Weights of a small GPT-style language model, trained from scratch on English Wikipedia.
Size: width 320, 5 heads of 64, MLP 1280 squared ReLU.
Architecture: rotary positions, untied embeddings.
Training: a variant of Adam for these matrices, 323M tokens, 9845 steps.
Each number is 50 + 15 x the weight over its row's rms, rounded and kept within 0 to 99. Layers, rows and columns count from 0. The size before them is the row's rms in percent of the matrix's.

# layer 4 MLP up, 1280x320, rms 0.0789, rows 820-836, columns 80-159
088:56 49 75 65 65 48 37 31 70 45 56 46 62 38 53 41 36 50 44 50 49 46 42 72 68 61 52 46 44 28 40 71 78 84 54 58 51 66 55 36 33 69 71 42 46 53 45 42 82 46 39 59 62 30 16 43 53 49 51 45 45 27 53 42 48 53 57 26 40 34 36 43 68 47 58 31 14 44 21 62
101:58 52 55 52 49 62 51 08 54 60 50 67 57 15 54 48 35 64 53 03 65 57 43 30 47 65 49 46 36 32 73 38 72 47 51 69 51 64 39 60 36 37 30 54 68 29 76 63 31 64 77 41 52 59 62 56 63 30 54 66 75 37 73 61 72 60 48 74 60 16 42 73 55 38 61 80 56 46 61 75
098:28 53 54 69 61 60 31 53 70 38 67 41 51 42 82 59 40 16 43 69 73 77 10 39 21 39 38 11 43 75 52 46 75 43 12 47 57 46 44 44 55 35 60 58 52 33 52 43 45 60 62 30 61 63 27 75 47 53 48 62 80 69 42 68 52 55 49 58 33 61 54 25 49 69 42 39 69 48 65 64
102:53 40 48 61 44 40 61 42 50 39 53 38 90 29 51 41 52 40 60 53 30 63 70 77 34 56 76 44 51 07 60 57 33 39 55 26 50 63 50 64 49 35 73 38 65 46 68 18 59 56 49 29 53 58 27 83 35 45 20 46 85 98 58 52 60 62 27 38 62 22 60 41 54 65 29 33 57 57 43 55
095:53 46 37 58 41 50 39 44 47 53 50 56 61 57 50 68 65 68 43 41 71 60 60 39 58 29 58 29 52 49 12 79 55 53 56 39 49 34 38 41 50 54 46 33 76 72 87 60 26 60 31 50 71 34 56 69 53 43 53 36 46 57 70 54 47 66 34 29 55 17 37 17 70 53 40 42 46 37 31 30
102:54 46 68 40 38 26 58 59 58 57 57 84 56 58 46 33 43 56 45 62 47 35 49 81 47 72 44 40 60 60 71 64 48 34 20 55 62 36 52 54 73 30 51 81 51 51 51 39 43 55 53 56 73 27 53 66 48 46 51 45 59 58 37 72 51 67 00 44 49 36 68 70 45 63 60 35 33 53 44 55
103:56 77 76 50 71 43 51 43 38 44 66 29 75 39 36 64 53 67 58 74 68 85 83 55 42 46 21 38 47 46 50 47 70 55 28 36 45 56 41 58 21 24 36 56 69 41 39 30 56 43 63 23 72 42 31 54 70 68 48 28 48 43 57 54 40 49 34 39 46 44 29 64 57 45 33 41 48 82 19 34
100:52 32 42 53 46 31 61 51 33 55 38 47 58 37 72 91 69 54 26 44 67 62 52 42 40 68 67 34 38 50 58 57 25 61 35 59 66 46 42 61 19 34 53 77 66 56 40 47 72 73 52 54 37 32 40 57 60 40 65 59 53 46 41 40 67 25 52 32 44 59 50 36 44 60 54 47 42 35 47 54
121:69 65 60 63 63 27 32 46 21 74 58 51 44 42 37 78 35 48 59 56 67 58 58 53 28 55 49 48 48 65 25 58 75 69 36 44 34 58 26 38 61 59 56 34 51 41 38 33 68 74 37 34 47 23 43 44 32 53 63 53 53 69 53 40 48 73 58 75 23 53 25 70 40 50 54 54 19 33 30 82
104:76 42 61 44 44 52 47 36 53 63 74 16 64 30 45 40 67 55 58 38 60 55 55 40 58 50 62 75 61 68 44 62 64 20 44 41 62 71 76 52 61 60 34 56 41 30 40 52 52 63 30 32 61 66 39 57 40 48 68 40 60 56 65 30 41 58 60 53 45 32 38 53 55 56 45 48 63 59 23 52
101:66 54 50 70 64 26 45 52 53 59 54 57 38 37 35 34 41 59 36 63 41 66 71 53 47 70 30 48 50 25 52 38 60 75 36 48 43 39 51 28 50 69 25 34 61 62 34 42 85 59 45 43 61 14 39 46 67 35 30 51 47 58 49 51 27 38 40 63 70 55 43 48 53 33 39 76 41 77 25 53
098:33 45 70 65 07 05 55 53 31 58 60 58 36 29 36 49 72 34 55 67 72 51 59 56 34 49 64 32 48 64 62 40 53 60 33 30 40 48 62 42 59 37 38 61 63 21 53 48 60 45 65 46 47 41 46 73 46 92 28 29 34 44 62 49 43 48 33 60 43 41 43 45 53 74 48 63 37 47 72 24
104:66 41 44 38 51 52 49 40 69 40 50 52 56 43 64 70 66 73 64 67 67 37 59 32 38 44 71 48 50 15 15 44 59 66 44 51 51 40 39 26 33 39 71 45 52 41 60 37 19 70 41 52 40 31 27 53 19 66 66 39 71 18 73 64 24 56 50 62 57 33 54 27 35 68 72 16 46 61 43 74
103:69 45 34 61 54 56 46 35 50 36 79 56 87 31 58 62 25 46 65 40 64 50 33 44 51 59 51 48 52 31 54 35 59 39 35 46 66 64 60 50 54 35 54 66 42 25 58 62 37 43 53 45 68 55 58 66 39 41 91 51 72 48 73 43 54 36 59 51 73 58 50 61 51 53 37 31 33 35 45 55
093:76 51 53 74 57 66 09 23 52 16 39 51 58 42 45 51 46 41 43 50 50 57 25 48 67 34 26 55 58 48 37 48 35 57 27 50 82 26 62 57 33 41 15 43 62 65 79 52 46 55 53 50 56 53 34 62 61 57 61 43 55 34 44 65 65 49 33 36 15 48 40 13 54 51 49 73 30 57 39 41
107:38 42 59 70 51 48 72 37 26 69 36 48 50 30 53 66 44 56 67 58 26 77 57 28 24 94 61 42 55 76 48 31 55 49 30 21 61 69 53 46 58 40 48 40 65 55 49 40 42 47 68 29 69 69 53 44 52 39 53 37 58 44 45 45 53 54 47 72 47 50 40 56 38 45 53 60 35 37 23 65
098:56 69 52 14 42 41 47 43 70 42 52 53 71 40 55 41 45 66 57 33 70 75 33 57 51 79 30 55 16 56 44 39 31 57 39 55 48 60 56 42 62 56 48 50 89 45 28 43 42 55 46 69 26 76 51 60 53 42 45 47 74 15 57 48 74 30 47 55 23 36 49 56 53 50 49 40 66 37 43 43